Weights of a small transformer language model: MLP 256 squared leaky ReLU, untied embeddings.
Each number is 128 + 24 x the weight over its row's rms, rounded and kept within 0 to 255. Layers, rows and columns count from 0. Numbers have three digits each. The size before them is the row's rms in percent of the matrix's.

# up: layer 14 MLP up, 256x64, rms 0.189, rows 36-135, columns 0-63
# down: layer 14 MLP down (transposed), 256x64, rms 0.17, rows 36-135, columns 0-63
up36 103:121148108151103152136133115079146105130129149120129120093137129164130139115170156089073117132089143158182130134142123104126112102124135095085121170155146094147098139120131138111157089097155130
down36 100:143117138109121123105093157105152094158128078188132140116085140090140092137141109089115151111143156117111129119130124136082113139102125114123123118164107105093142101153103118143085122093133169
up37 103:091172114131147138175123130125126115155141121145089145146181149173152120137131165156107139124151144130132135150176126126084133142144159098108171152110106140160111115162142155154149103101128152
down37 101:141168085136134166116159146115120126112161126109145125094158166146148137143127095126103140111111092137135131119112131127122165135141133137127079127091087099161150111141174157133173179138129168
up38 107:108177145130166160142167114094124112087145152138127166111144121146120096141141172103124120130156144135121122161158137121133173093144138133140094083115128102111137114082117083131173135138146112
down38 102:127150165118150157105136158125134158113145144147133094103106120120169146109140138138139109111155115125104150158122132145154187171179167167143174109162138154089150111105145143129123098115128136
up39 097:107148150140126107109125121157166127139161121135124110079157140099133082135155144151096163129139144103140109148134131069166163114142165139171128161142159126122156117141105140114155151099144084
down39 104:107103100147112121094111043169145128139145148103110134106140126091100130135082127139138091100089116116147176166131149145134152117129138141108129154106137080114133143127131133131130166139159128
up40 096:100154147142136157138130127113125115158091183108131120113136095081146157115148110109149088127101117086134122134082135146134161093111102144096126120172115088131093111135163130134119114101149170
down40 094:146133153139114151158136159199157124118148173107112144133158140110119188089115152117152139097109146128147140115144156147149129119132136117125138130161139082113136157128108177123143086144165121
up41 101:148172147120123133120152133138185112162095127127094101133150100108173142127136111111105111098124112091160137102137148084096158156131108155139163112081121106135126137129103079139137128088119106
down41 103:123111130132160088128127184180158128142118158106100151132115118086097169102145121093130077126107118109104129132138054119112123111141105123088136114144116136126117147112134092113158150137118129
up42 091:102108127142123113137150128147127137141094104100152164118082112084153164125174069089121112113113093133101127111171145118155121141124116111110163107140114101098132073122121139116092155117140141
down42 092:122156117131090161138133147156136121119164102112126089154131135110142128121143116125113112134125078155083143120098162077157107157140123123103110087144123115086117153141164131157141105197128117
up43 100:151147153132153172133158133130138150064148148087137150143150127147149151094093143142128126151130151096142126141096134094110152138115158161117094113113074135170103170129127144104126123145107157
down43 106:126131126121140124135153213125144138134151129131136138103117162124079151159177136141155111128113108165104089106137111092144117111144114101110140103156111157088140134146131113130113113143163074
up44 112:148140141134090085070096129164165154107103157129168150126121131109147186092112103106124137140157122144141148164114124143164130131146156116111105134131150122106134116123173155096095157132142127
down44 105:142120128114160164143145158137085129181127099128125114135105118173153118143164141121118081134141093083160108120105148126081118159128130103155117147164109095150141131166140107124096101103153137
up45 081:120133119142134108149080105152120077134127151085110119155114166141185155092125123130125095126098141123175130106135124098139126095095142128087134129148122121131163160115124157145112168100085112
down45 093:113116165120099156072116240081169130108138119120130140145136135100130088135130131138120141144120118123136145137126091111140140136106119140127123081117118173151112140129134131108137114131130129
up46 098:110145109110161146125142134095131096167150139107134116130113099156167115126088139128161118095106121138107168161108123132100079071107137162138108165168130136130129137116089100104107098099148133
down46 101:138148167164129158124131166152120098121107112151130122133170115067133180115125128124167147144100085159102100108117133139133169119148118121133107146107184124083125109111111126129127133116126082
up47 102:126112086133092135153188126137128127130157122142138138146153104115123164138104155109138123148138138081142127092125160091174126132128170112085118079162104107143112146151172158105118119121141112
down47 104:125167141095134148115147152129101109092166164113127133139083156143120104132155120192090109130117126145115137133128165102172117131126095155114130142105140127106128110108164058097121112138123116
up48 095:151161125130082186129154128090154101161089105127138095097142149117137113115149124135136144091075143093146124126135134146124128119122136116100137138146069100107171154129154102110098117100129121
down48 100:144133168141139106089148212136098109114145121108131141157137181146109134095117121129109129104139152172118119150135111160136133120112138093127144099144135118146200161125134145112130123127123159
up49 104:163156153126131126131137153127167111121113161134185143126127106162150105155125142115158146162129163115144164124118144097138146127105119111098164076147114141102106137113120113156163135081159078
down49 099:119122134151144107117145134140100121104085085159082129110096146133120096115134100125115144110132138136097101127127097162130121123129105180162123150107115173058108100114155123096175133117117139
up50 094:114136118136127103123130123144093087141126130121140126156099139138148109150149129122167144148090126115108139129094140090123177152149143104067098173136163125074171115105115160147140144154098110
down50 094:139115165103119135095126134097146151139176095126136107092117111178116119152134174130107097141143159134149108124085095128090118129170121171116132126130142103160084133151091092126125134096148135
up51 095:138149148145175165130136120127120137144147147160161124157107090082116150156138146091165124095141112109171100149085147127170131113096119093122126157150112154158119161164108111141118114149146119
down51 100:147123114119101122138137133131111146100118142148138098069143101120201104147142124147097118125133120116150152133099174139125092087184157157132118139119141149119131188104128156118123094124121140
up52 098:102124110129164150115130130121110150147145147118175139086125147127146149147163128140159101133111117123186096134163126125158120102119120112147090174129095104143105066117163138121129148097107169
down52 096:113110174141142143115114110070159135127121158118093131148123123130138133121105105168099134099121143103157138114125138147162141127135108088098133121169151127114099186135097186137120078127123156
up53 097:120166140167150113118133112104134097123143131103149137138105112112159118123099139086122149159128123130153125133159165123115189175116158121101154122153122136154070162118110121099106138132172086
down53 104:121149120161155122139143035135119094098125148140120145126105124162156132121131128110110161136111131146102072119143209120128118149105122143130124132142132135095137125136097145123157134101144103
up54 111:161131111142134140179130129130155125141174122145128090129126130130203140100127132106138126122121172119163102099138120155077098101138149139147134148144129115139150159131105147087089108134159089
down54 111:124114161144119130124149223146152086100130129117141142132116132096138134123106160121121119134138082130108124147119083125155108120104121139091168150141150109126156125122131170122080137097162137
up55 114:132165131118118137160165138159125093134141184131086122103092133134143140148147094092157156067115153105151112102141122144116157137166135095143127165104153125118149115145156137126131097157150104
down55 104:107103195120139073130172075154148125135114138143110147127131157142148115091156156151110126120124090139160131152159123128138106108132138145114181132133170148133151121149083126127151134102138149
up56 111:125167112126148109132123133162116100137104181111164112132132142138147104110130143142131118132085148127093166170138128101162142125187112122124102163131124160178139117123144153151146163077152146
down56 105:092150116122129140080114103155128137146115090142102137117138140131154124120108131105141107135096059165122166150092121176109124148132121102142107107120109154114074114156129139106154155131160170
up57 105:143135092103143128128132115130114097121136127102118140147142065139163113082082120159180095121163100138093146114123122165105138102135146165128117142098161137138130168138114152105095165141133146
down57 105:143150130109101132129168173125122120150121125124146153139141143091188112126110127154171153106153166105149133109147088129143113084122121120120145104097108112127149137092108152125114063092137094
up58 088:073092154115166108081131145152133108130134108135139144131140080130124167088129139099112156152129109116121132110122140070157148124136093092124120105124138130135089132150149168103114113073138141
down58 095:125105131069090137117116177130163157138111147163114109140131183186164143128118147156166116145131123139118096126122126153146159154124098128162156137143133094099119131133090126134088116141141139
up59 095:153089111137113091166122128112142096118137140144150104156112130111147163099095149112114115099162161173114095111114119111164142144125102083135129109179165133142158114118095094103106141122128094
down59 101:127137122101161130126131199088121106117131130112133156114120210170128093119123116110147147133144124102105179128085093135121107118124137126091114167086111118128098135137150130134117117126115123
up60 100:149135089126111140129126133114120144151104129120138142149127122145112158136124142107155090158108121128136095097116139109117118080146117103088160115139095117122077156086169112130152200115142077
down60 097:108125170118098138130099178140117149100130150153107122122128116121142049147102115145120170085132130115135149156120111146103117117095131099125117132103145103146096167136123156123151079141104164
up61 097:160119159143121152122159114130119088135142158127127140136108101178139125141121122116121132103155180108115128128127153145107134153159145109175129158129160104128118078148171168084090147171141109
down61 101:132114128168102130147108104125100115143142124102143142143122126129155085110137119115092120065163148143123144159148160175105137098180112142119145136140160150148127118143094101146169167096101112
up62 109:131154080138122124116112127115154098104188068107118159141132105127178130137152155087133138148151138092113114179100131117122163112132136116135127156136121117125120157137090145149090154106108103
down62 102:144140123147117099128133121131170104124098166161141136114120106177141146158061137151161107133109100134149107127137160130160095120122138136153143086142123135116151123112122082090126171154080135
up63 099:143137080133113126133145136131117126124157141116135169138149156155121166151146142126136087135149111091141120126137130120101176110114140115069116063143119105127076149193130145113108116144146142
down63 100:140112187132098141117118148155120125102155099152110144129143144105163109089159100151097125139143094151163077120142139111145134158097143181131135115090144140110097139082123107106117141145111103
up64 101:112120125130111124088157134152135125166075148114140146131096158103109162133111165125108080136103181128084099136147129119103152120145069129127086122145131095122129132080139131111107149138130104
down64 099:128163149163104111156110123146128146081116127106117156173149158141133114116106133132169098169142125114129159085165137161131159126082131101104116142114123141123168094082160154149128098116129132
up65 101:156195118133138139148118132138130127088102128101119146121104111149139135146081149118124125107127118157143116124150160104135116160169153164117087148124133154164098140121121154104159093156188100
down65 101:113179111108107130168097152143156114119137169098101156119154115140119125174120101166133128126152163161129124139156169083160110103134158119120158144119095142135130157142119146097128106178146129
up66 110:115109147146143130121134122171141114155111144154152132189137152121140119123157137152137127129076158161079143137148145149094146119115118121082133133127167085152131072126121181126123119125116089
down66 107:109165113162104102147131163150080146111143129118164109105167152123181093129180087132108088140123159111118142103121120123132114133143104121129136157119108151176114140157120137149168134094124123
up67 104:125158136127106127165118129125091117140124110119096148148090137167194111129138130129138079148102110118150135146107139126112138151088167143114146167078121171122113136117082147133148128111113177
down67 104:180093145096164091144156154111113112118155126078144143132160119138140110177124128113145106107127112170145165124121080104139118149127097137134118167106126120189142124099159136111116124118126136
up68 096:172170122137133104128157137155120132134141118143097159076128108154104128162086134109125100166120110131140150134165126113136078118145085091130147132115128128065113140126127097152118129079139112
down68 103:168134166099064133130089150118135122119088070123142109108129122093134131117160123146121156108138132111125136110125114122140112083158136151146107124133118214113137119146106147118102113100127118
up69 102:087115157136134131087100111143163167112127182150137142079148134137142109136139145132133109164105145154159110101155133088137116151135111151098108137101134107149149131155163174128103138080153130
down69 098:163150114136150091128138144134134120154087145137087146089129124157114089136129145146096127118122082142115127119134137135109154137084064128128112147102119157111115146155110146126070116117102187
up70 106:124104136130116178153190125145149111161113109147134110098092116088131108119090120169129173127114136136120089120142134152127111159122101131143096172128096126082124128145162155115134155091117112
down70 102:123122174119137146135153124154119142154098170146145147169107127122170113113188138153111104164127119148105135080143123143147174151120103128119143128175138090112153151128135090127113100154101108
up71 097:130117108140174113128146120138150177111151134123099137148117110087142117100095171130136140096120149097121137097137123125101151170144114067177098134114115152135111172115111089124153150117120162
down71 098:148150117139101089108138137129134132148128089119116115119116111150162162121122134137071111120055204131124122135138098091074125119146103148157150112131099115117112131116127111136132105140163140
up72 113:110136153156126083096128131148110116140116157153147073130114160140154131123172114119142140088126134148087172095146160128142149174154132126132121152090120149154130076112118138132107099121117085
down72 105:104114115115094120122117131154134136148133079127116150095111142150088112145154106153111097116166107116130110150174140113146086164109113119160080120121087128125079113176086131111133123101144111
up73 100:093144140136135130091076130117117093157135132147091106150101181108140109102126144126121119130115133085172126120199154151103163136110131139122156172108125104106151123150086132117127114128141142
down73 099:114170114117129116120153148137130141103146122108126131155139123110118136146154132198086136103134127116094134159129126069131101099149141125121137117053123141102155086147130147098135141151100169
up74 089:144178087137118102111142127088131098114135158097135125177110126120134114140092109151122131098154095097101130153129136143176133097161100130164134143118123074159151136130118170106125110141136090
down74 097:051140120100104129120115125122098132119114112159165108153120085151187087126109131141105106134092094147128176121138125142134133148147133139128159114129126137122143123135103067092141111130100136
up75 098:131132139155117125151107132129128140096135108155114144145111106106137125122081113135075079121143142132123062096147133119152115163113075096132124189139137151146109126131126174097137132125156092
down75 106:076133163181129125148136171120118133144119142121139104106195133130186157103137133136135149150148134140146127127146071143098148121114111116095137134146111152130122114131131120126167143184105104
up76 108:152144142140171135087128119133124101114103123091147145102127162145126165168130144125119114154093172151153086101130126137103167104152113123114122175126068115152127127153093124114134143123092092
down76 106:100100135093113086138118136091119123162124126106118165137132107145096113139133155128105088110112166086136116094112066116153111133106142072112092109127148113148123118148137152132134103132075114
up77 093:127180120118109147109157103110123134145114172138135148146149092101146131139109124157081106144128083165127139096111168152168141093176113150119121124148143109142117097103084111150096106121140145
down77 089:134152118130100116134189137133148084166134133140107103153122114147124094130097148143147126123087152111142144166143118153140173113131128161088121177163093094153137185133130111115144119142132114
up78 098:086154139148136128131140114185076143120125167128151137115133118167153172150137115104150169115104151137142118105123130123137131126127142128104127099122127172090076106174132166145101095118107109
down78 096:066123151131147121126112132145113145070101134103086153136142113166138144121127114119127139096108156159115138170126088149107168126133122093127125146143109118145082136099123126077119149106088096
up79 089:143128069131116105111131109109153129118149087143155113108122119164131128115116113088124126122092139119100149138151185113154077158144163144151152111132095114090145119139145097145083132166154148
down79 091:152130095147143116063126135167136159118151157123136144152141148116162136134094159142149141094148149126099155136119127107142113159097119098129096148133123099129127119063144092139110136190125106
up80 099:102144098130123153137097129110120077163118142166108118132106131144130134110140130142155143141077112129090129091166118126160148121122087097180110119147150118114167087124162140117088116108124086
down80 100:112123125106121069129149117073108164083147132116135131148129119136133147146116132145110126145148142110123076105137145120117114071124082101110121134211104163119118147132126130100101122135133116
up81 094:111199083139134131167142123167117160106122104108118135137137129139136139107107145108087160173140144120125146168172128129123097138182136131098117104121153112138127116090129090158145130125156150
down81 095:123089144144154157144138150122136160120157125057169129145143136169119116127108119123138158088143098126098156127118190099143166127137100124149124147120134162127153163127157093092124134123107135
up82 100:077116105121113151118151129111138129153164132133138108115079104146113124043138102146115078114067093155119130113153150151160157136142137114155092101118142117125139142125141137124146144137133127
down82 098:126086114110138121133129139130153135193143155140090113195137123110119131136124116141156093113181115146152111096128129110150076078104101131148131112149114156132114139114129108124145160123084119
up83 108:115159101115116112094102126149110130168136157153086127131126120109135148081143156142109110148176136112157081130187136145116160125163080103110136145141135155142144114124101094158105101135146131
down83 104:137139103137174171103148150088160153065132150126173103121109132116137135154103149139130143159111143147095128100115121156150126153124144159087132121095113168116092103142128127127128165160160128
up84 107:134125090146144168165132109106139150109129132152091124127166132161163137103162117124139113140091154139169132174158146108163158109144117161112082145154130113128129135115090136158150110120183139
down84 104:141097121144143115166149136104122131103115092121137113106087086152177113132110112171130137104118151138114166132078154138114164165104138136165145125153077160123147135140121141139119152128180144
up85 100:147187108134141120125134129087150165114149142161162099113128144136140158113120143121109130168082157110118143131120158103140165157116136170092139134132101108085122086167172099146130117136132140
down85 098:161132117156138151153141098121147145158141159179112136123141149118159109128105118125122151101152154099097066148119107159085178156144132128150096113165125107125177123111120126101121129147097114
up86 099:155136121135102117118137109140106123149117097095084122120143105097149166153105157107102152147143128152097101161113131122112125176174112102128087153132139124173159128060101150140116116114145137
down86 097:161137144109120119128113084140117164101088153129139101102146130112156104135118114121131107110146151123117074123132132123122137109131133151122148132070166130138113168067134116160159142098191149
up87 101:074114153146134100120125120112147123085127143181108125063140105120163142155107138112169163143112117095141145165119153142091100159153161166130135118120114144130153111129150157117112118110147119
down87 099:157106171117129145076131108104080112107120114113098198140118125156122092175101123125174138148112135117091131133140115135097108146121109160125098141134104129117086147140140174107136112133124132
up88 091:134120113131124119169180136145109134148114125129135086142096081142133153102096143138130097116148142141100087122154162084145083155154154142113108127142098158145126164095140160118137155147172120
down88 092:137137133094151164107108132086144097115121130099126150131087158156135104189141120106138139123179158090160138112105142114143085118123121113082133171128117131133130171113136129110087100130120157
up89 107:130119140135107101169111136101118144128150124177148160083061121150156121149167166120151146131104156129129178156110173104145141124137136109134125130172110131113078096118119131109143110130139134
down89 101:130163124133111130109129142147083121102099134117171139115107130109114102110159165130145147114121194090134140149152108144101137130129132146161122127182137141179127087120095105166125105080131132
up90 078:122105106132136092126108130134079077116111174132095098092140169131161114128114138111098105180144124101121173101127129118155125127138163087142131096133123136148116104109114096144112111137169160
down90 087:151156151134142184131140208136171105110142115099112119147136134108129100122119172151151163114078133143114100111115087142165139149107105126126094104102131147129136103145141129153155138124127114
up91 096:112143152147126126140122126113073123076128139135100135119099110141099120107142155112131131154146139115112145166130143118177170080118135122134136112106138101114129083103100044160127120110142110
down91 101:146130152161117126185140203147112154084097088127139136150111103129161143115139126149115132126136151116128160157086119163168144129148140165138152132137131120141104103109119166086124139107128109
up92 102:086128114122178170112117129124162120121129120145154144127102161139165178146111150131139104139079151173129141114149102121119137182107110159132129127095118135132116124130147118116132190159095101
down92 102:134113137114154103142109116089105139125130178147134130126110116089097116119129156125149107118175176128144139143145080107137105090126121116116091111190167124161154131109155125088130139114093102
up93 093:114138148148129110131112098116098132143108143168142115101106103177154122078137125103076116125119110130114142128142141089095135086106127192131137122155187161140145130143110125124137154109124087
down93 097:130115079142088159127094079161127110170155117138099136163141145134109141070117116125099106121122113148133147120154133129106091119142121141095145142143137164071109085109150098144127129153114119
up94 103:118144192132152129132144130109088119120159124112163116128105102154146144106164176123158052177162135096120106116154134135128152120121146155127158137141143120164101110133135110150158131121126118
down94 108:159122102065142120120116058131121163130136091143149102088114101137164145131131128111125148120123107123125121089174155137120122126153150162135143127166182142126161147143142160101145145118147131
up95 106:126136106115110162139146131149117160150140142092147158118072149147143177141146155157109173134157160119118133114116129126099132144124145153108109136091138107147165169133124114074117153080154107
down95 099:123135138150098124125146097090126113144153090120171125122119171135176115096105162170147120149132163112102156125124140116176131154151143154144174084122092150109099145121135150165119108132145121
up96 100:156129084140100115172179124122140140095120125096135101088165075133143164093123146097162116121148141136116106089135138113123113125139177137144134116145108093153095141109155127088147133105140122
down96 100:088154147093132138103121148074157106147134137146111176159110144142105130173123132155120145121139137127107159147095168116147118109118126091095111166079143169106129112137133116124079121149147117
up97 101:102100104131123132132143130122092125077111142138102182147133104098109125146123158142104089128099140127097169157129184122162137139148147155151155084151095123124115116132108081102135089126115115
down97 102:160149136165129117126129084135117090124116131155124168174116135074141187114122116137124141127139118090118122095103135149133145120083115195157144125137144151155137098144123152113128154123134088
up98 107:130146141137136135131167124076102149145155150127157154135128140152150113066080135130136111138149141128163159142140116123171116133103125160141096108081105140143100125133142097086102092170148139
down98 105:074128155141127090084096149145179150148138114141101111103121148105161164118139126134149112132087109153109127148109080117125157109145130140134166124162143137149119145140108141175138133076102121
up99 108:175150142143096145130128125141147161092114120124140119184121139122138113159065116099149151144153123121135117150096158124148145114105133117143113135079083133102142126076125160149105170144155125
down99 106:105103108138104114187136187126128138154116146161112135129119160108109150101109139135127104099119134149159123103163125142117102196138089092122082135175130142154143119124136148130139167132144130
up100 099:103138118118120108121131147118159131077133123138138134071123149106145143119128152115096085137100071158147158113122139152129097107086128081093158138123094104147119093101107107102133097121095116
down100 098:139122146144130144147114094092136100131113111142105126119126168110161095167138136129129167108172187120119143131085157119128105104119139150100136125132140102185191159143091126125138111136129103
up101 105:148125116119119100138113124102121135160063156159120139163115133118145094090124136115116112150106165161138079134135123131114180123166100161137068142135142108109108166130128107139095154152133131
down101 103:130136133080131139114116116102150116104165122107095149128116113132117154145182171160169143153156105136083149133098119101142127131145152125109117135103114128057157133136152109147147084127138100
up102 102:136185115134130101093161128090101160129116110141101149162122129121115180146097108160113155148121131153142162145120134131079105150161121102108132134131099122102110099143112143114126124069165101
down102 100:161121128106097142141113140150127098162075111163136099106124133063157130103095115130130127137148124127179131071160095111141140132118143108127110172129148157100131128137123122117095142148102165
up103 109:112192141123144144119128131144128148133084109102110127137118114121104135144118133164144165175145126158147132088117121152115179168176103120146109163123131129138092109181116120090119118097129104
down103 102:158105128167122178158142150097132137168100132118118157091132134119090095103092152125127164117131104117139159143169109092151142110108089149102105171127141126110099171131139116155142156146121136
up104 093:130128120113105111141152130114122100130140122137144104138157092081133146144121141146141127176151101139089102130138150078131163071106107186127124124116133096090165135168136150166134146142160139
down104 095:111102124155105178118123111142123087176099096117076100118136120082142113146137142152117090123095156114146157141140129149125145125181107122141114118118122174083114102093109124133113110119108103
up105 094:091116117123145131112127114155081112166146147118106100133142114162146106091128166113104144162149119109119148136140128100126145147100110123141140122123133148109147102136043152132135094103086179
down105 098:150115179112115175109151139095174128081158192100135116151132112111113107150129177127121114133101135131110102156145115121139146185133117151097115153102159136142118129137134114145133163129149137
up106 102:123143145133115151102120123151126090116098125118151089133084120105150099107143166092137131143119123118123092183099142095113170124070106147097134130116110111136144114115104168166129111110088097
down106 103:150144127147099124113137172138118161159109105100121101100139126118154143095092189161149125088116161127157145118142066109110139090135129141134121100153113163142119132136119105093130115152113170
up107 104:133146145153085154127127140132170147119139137101128159115170133113143108095116151110157158121139145124098075145171118129139081167160092138151130076147104105150105127126119119127083140098152136
down107 101:115170184146118126136142122121124113152157093143168127135132138179130126115158110156154166101135118140103115105085093082126175088149109160155177121101117141139139117118100128136123112136131139
up108 102:072134140138149090169176119172112154133145110140105107145128111121129119172105112103150133137108167108149145104108141133116136129181132139163138157137114138087130176175118155144125102130125148
down108 101:145107152146097137086133121132125137138142078136128092141105124110115112122106101086143154167096116170136099121131173159134127130109156161152136135123159141149092116109117110101156108150056121
up109 112:122142131118062153080153134136142133119122109126164146146089153117125129114096148139118134169111112098120144167166110146160159168159111129111119091090108097109130101115143143153116110156147090
down109 107:141127106142132156156119208130139148113171123108152106174162101138138110122129157129149112136117094160133128104122092110085142123081135143139150133141113106152162169134104087118094140122125122
up110 081:079133121145197110140106129146104085163111153129115104131147125162138142104158135107131114143161147122132147085119133104125133109130168135107159097139134112106113142113112106128085100084078115
down110 092:113158168130113168119146189118163133138115172079149113167161133131136126105103126130120111142085130141121124150152103104110137193106092141095085127108125146125111143152129135156119130146135140
up111 101:132118098120141066138183140112114159165156114144137108107108109101126125146106143159139071149120166124131184129117147098173142093145089122146126159141120118113145132125109153122106134114136158
down111 099:143145130131143130111117099119156155093158104138127148157124132119125093114147131091128135101121151165115138155128157097103125068168104169160106092157118144138132076118078133152152131113118165
up112 109:118152149137103162157190129123117156124122143168123139099118127123140078115119111165182120091137078131142148171119144117146111158125115104136130118168138165114133110167119159116123104105130095
down112 104:112097159143127118136128136167155120110071159127132142157120167118150176168168116104115132180144143111122142086100127141152124109140157121115125142137132093128156135123162147191138128153136153
up113 111:145093175142127126140133143057082145162141102125146127167107119086125137114161112155118130170144158107146134123126161132116113133099100135101132129114164116117119129169097117106077128095129136
down113 107:138177105141099133133139087119143156150150115084119163111107157120144140155108128086110159112102101111126194173171162097129124167143143126125153159109131129109091143123147135128103135129128138
up114 101:120154154125106152152125132128085113127076090143162152089132132101126084096095133161158125098139108123170133159161145094133114146142153153138151142143140131095139144121112178085102145115120120
down114 098:112097160103147118103102172155121131122144148102151105166110131124131161126109084131136115136175169103102150152103081174111109119101127132096101108134145090124156138133170106150157125135144117
up115 110:128158122126097110118134134115112121104150054098145134099140132140131142132136141130082087168145156115116177151151109104147110162112129082095120134105138121099076110125156133146123108090138147
down115 103:137153099101141091120104147094162129116105164155163140118146153126157122139083125136115138127149050112100113128148159152149119108107148147166121130108137112171168141170110130151126113127110107
up116 096:105144128124118116113179140123122131153085118131166139085110123156167138131140094163086137133131174156154118100124133093131190146115079137096111101140104134127103141155128084108117134140132128
down116 097:135137148102134129095140119135131153165102140171117161107109158134145122097155131117183098122122130127146133188155089120153167121094077129121084132103141102149133113148172122160121124150131133
up117 114:141109167125160101100105130104132128147150086120150130096144123133152151121143162108113096138115094155137121158148136136135121118149157150075123150140072101107172135112066116100134099122155110
down117 110:143119121147184117158138120129096136161130138084137123107215137151123156109134117118086152104140120158142122129124121138131135171137117101100117157126164110149111133169074110145133115133137108
up118 099:168135123134136148150136127096126116127165154160127137072163121108134128127127119150131136123101132153172111140157132089131119124162080100148136149123091141089074117128181098122090142146115098
down118 099:087117162121155103107137171117084138121110126148154118138145091118127100117139139153130129117150190092102129152137100143128137082159168079154112115124150154107112133135113111148126158100159159
up119 104:131188105133138162092151132097085150137128106099145140138102147114124121156093135125144148160144088106099116112096110132095150115158143095119103133127094098125113133098150160158097117095165148
down119 100:100065145118121120143144128137166120097124149097127136145101117141152131133103156156154140105132156172164141159164123095124129156105141163120124119103169126132115129108120131137167189100083117
up120 092:139148086150124079117106129137121082131136099119103097092086136117185159125145121123140151148127086151105143107141156100120140174166088130116159128089111161147130121131134112092134146116117121
down120 092:106080113136130115156123149158116161131118094117115062088137134152083083158116134108135080142143117117111113147109141165095149147131147091140128083131128157123128157091146125138135097127110121
up121 091:134150086134116082146108140148111074134108159124091094134115131088154163098143133099109105159096134137154158100154125114144141128115120082100165103132115123092152131134116108171162123104140121
down121 096:122150175152124173110126206137178144109154105103139147142142144109111115138135171162099162111127136121111124095099113100144141115104108131133136082110120165136134106115120092118131116110107102
up122 087:127119159115164121145166140088123152106135104131096116150098126093136113096157124107127129173148081099125084088143164120091133120095146113136142088133086154135119147139125081123093109141125137
down122 090:153141096095129117109097151177131140160143095124160148109150106157169178125119111086079109123128118149132111150134130154157118137163108097097120154140174144145134124158114153135163157143127141
up123 108:137147170134109143155111136101136153112079175167141144141159137101146135115119125154190098118147111110137154149144114129170107120141127095093120122166109157095147130119149116106094129140094088
down123 109:119109123109129105110140252141123143107137110102151125130095133140130152161113128124098111141109163111132126128136083160106110106117138123136120111110134100137106137146156136132164143098137139
up124 090:126159094135111133184140141128103123172097120116101129117115153112171157081112135136103148152122131143135111137097130098119109095100089162141135155129144099158091088126135110101076152132108142
down124 097:127107138159073122151144156130159116117151128100144124137117130144085135113125123128101166137138116157097105126144136184111187113083105141088119135133145122084109127148165127174102103143134149
up125 106:080145115139117153117147111131128153100107164124109150142126124114083113160076126158093161148097094114149125148129128150135091147144142063100121088097118135122144175121133138146116104126110101
down125 100:135136118153174097186115119143102116170130081094122108127129095143162097146194109135128110128128119138125145123117147136099132132134151162137156132113131105101162087137123140086142157127171143
up126 089:127178128134139142145086103136115126097129170131100149156152127127138123123106162098115126095117147071188136104142147110125145160131104116122161156093150109115143116136118117142169102087092154
down126 094:139128129143123146128131210152152116094142075088126125168137107102109110152143139154137158141104139135148124094132112122149115106162069110085128124116107160149140128115156110112139138147103155
up127 093:118166108130195099118109116148078137153123141133104122099175095163134107106137111070131108126182120141145150098126139149128136117119130093108153131128138116122126130088095122119136105123081116
down127 097:156102116129121175167147137113186138128124133122139106160147111161112110134129164123110099133115139162115094102153133092107136167095120148082082112088111160118119130146111099127121144123096089
up128 108:099148160139143154156146132153135134107131133134111138093106113158153141086134111105142099155147189121128146121148158141140142156067114097175122139147113083119095147126126120119122138082172129
down128 100:107136130146170151161144132113128133120131139135140168126084087111137103125136137104130126147163144087153120126130128165135116132077139171141114095119074098122084112158119157114107125092174098
up129 106:141174077115125166126114127105137096113081149154125115095114122120146158137120133082115124098149160151169110091166143147141150121151098128129163095117119084104103118158129128122128129137083109
down129 103:117137146147109094110138130124184137086166116083105126105152107118132148143159146090148116106161102142132097096105125107133136152175113095120121124111132176087127136121133117115068103111123142
up130 106:106143134124132125121153120148113100150092136091105137149103135146151132160104132150171149117119173098121113128090145164165110175119114133143144069138145160146067121143132126146093136111119091
down130 103:090152099181164089126128101133120139158135112104101166116090133155145113105114127125110134079174157123124133137121122138123147161170106064154097131128138115123153115161107125119136112115121095
up131 110:086119129134090130082095122163108156117145146153098153143108116097126113093127124140121091114116138139075085122120121107134117133128089070130103189116131132122116142179137135105117123115157124
down131 105:112124137115137115157153167115130147169149169144101092095167147152141177128095156152123128161140122140127092095123127124127148147116157133153143141097111134104159101138134109136074129149085083
up132 110:127143167142135127172145119145143112134108131144118121099092109107149085133123140142193115185095171123126128138152145164124103094124130146108130134103107155111140141144105157150081088103116104
down132 105:135097133101096118190152115099105134157105138145107130109079130150139117106118154130162156150143161099152095122164118130136083126115143131114099136105106101164162127148137153124130110074113156
up133 091:066146143131143099171132110112141156135116136137142170112095128123200113121135099098114109102153128112122139127127135129124139119156159131100096151136158127121176089085125095130143142083126135
down133 094:088129128113140130135119165108148082160130129102176124084129147127130141099138109172075095086144123110144144104115114095124127147120114106102114150171157148075164125141140121132114090134144130
up134 102:125158153146092148127136113136110146149124123162094085090138119117140103164116141132138186149154159082074114108136156115135146141139133142146134133087068119105144147123152128118083118107146137
down134 100:140132163152124127136114110128092155185125144182088134114120156131137134105103145115129196154129105135110087127137153153113133188108136124142154155135135105137120121142125089116108107075127137
up135 096:122161102169106123154126136149085113085137116124165140125160099127123111064112152102117112115130117096157105095109134130084147115104157135104123103159127124116147142159093134128122190134105110
down135 092:150137149147127112117132113136155129173180143196109112136113096102098092117170160169109154117125124148126119138128128116123134106115132182090103128102175127177156146123149127105127129128121124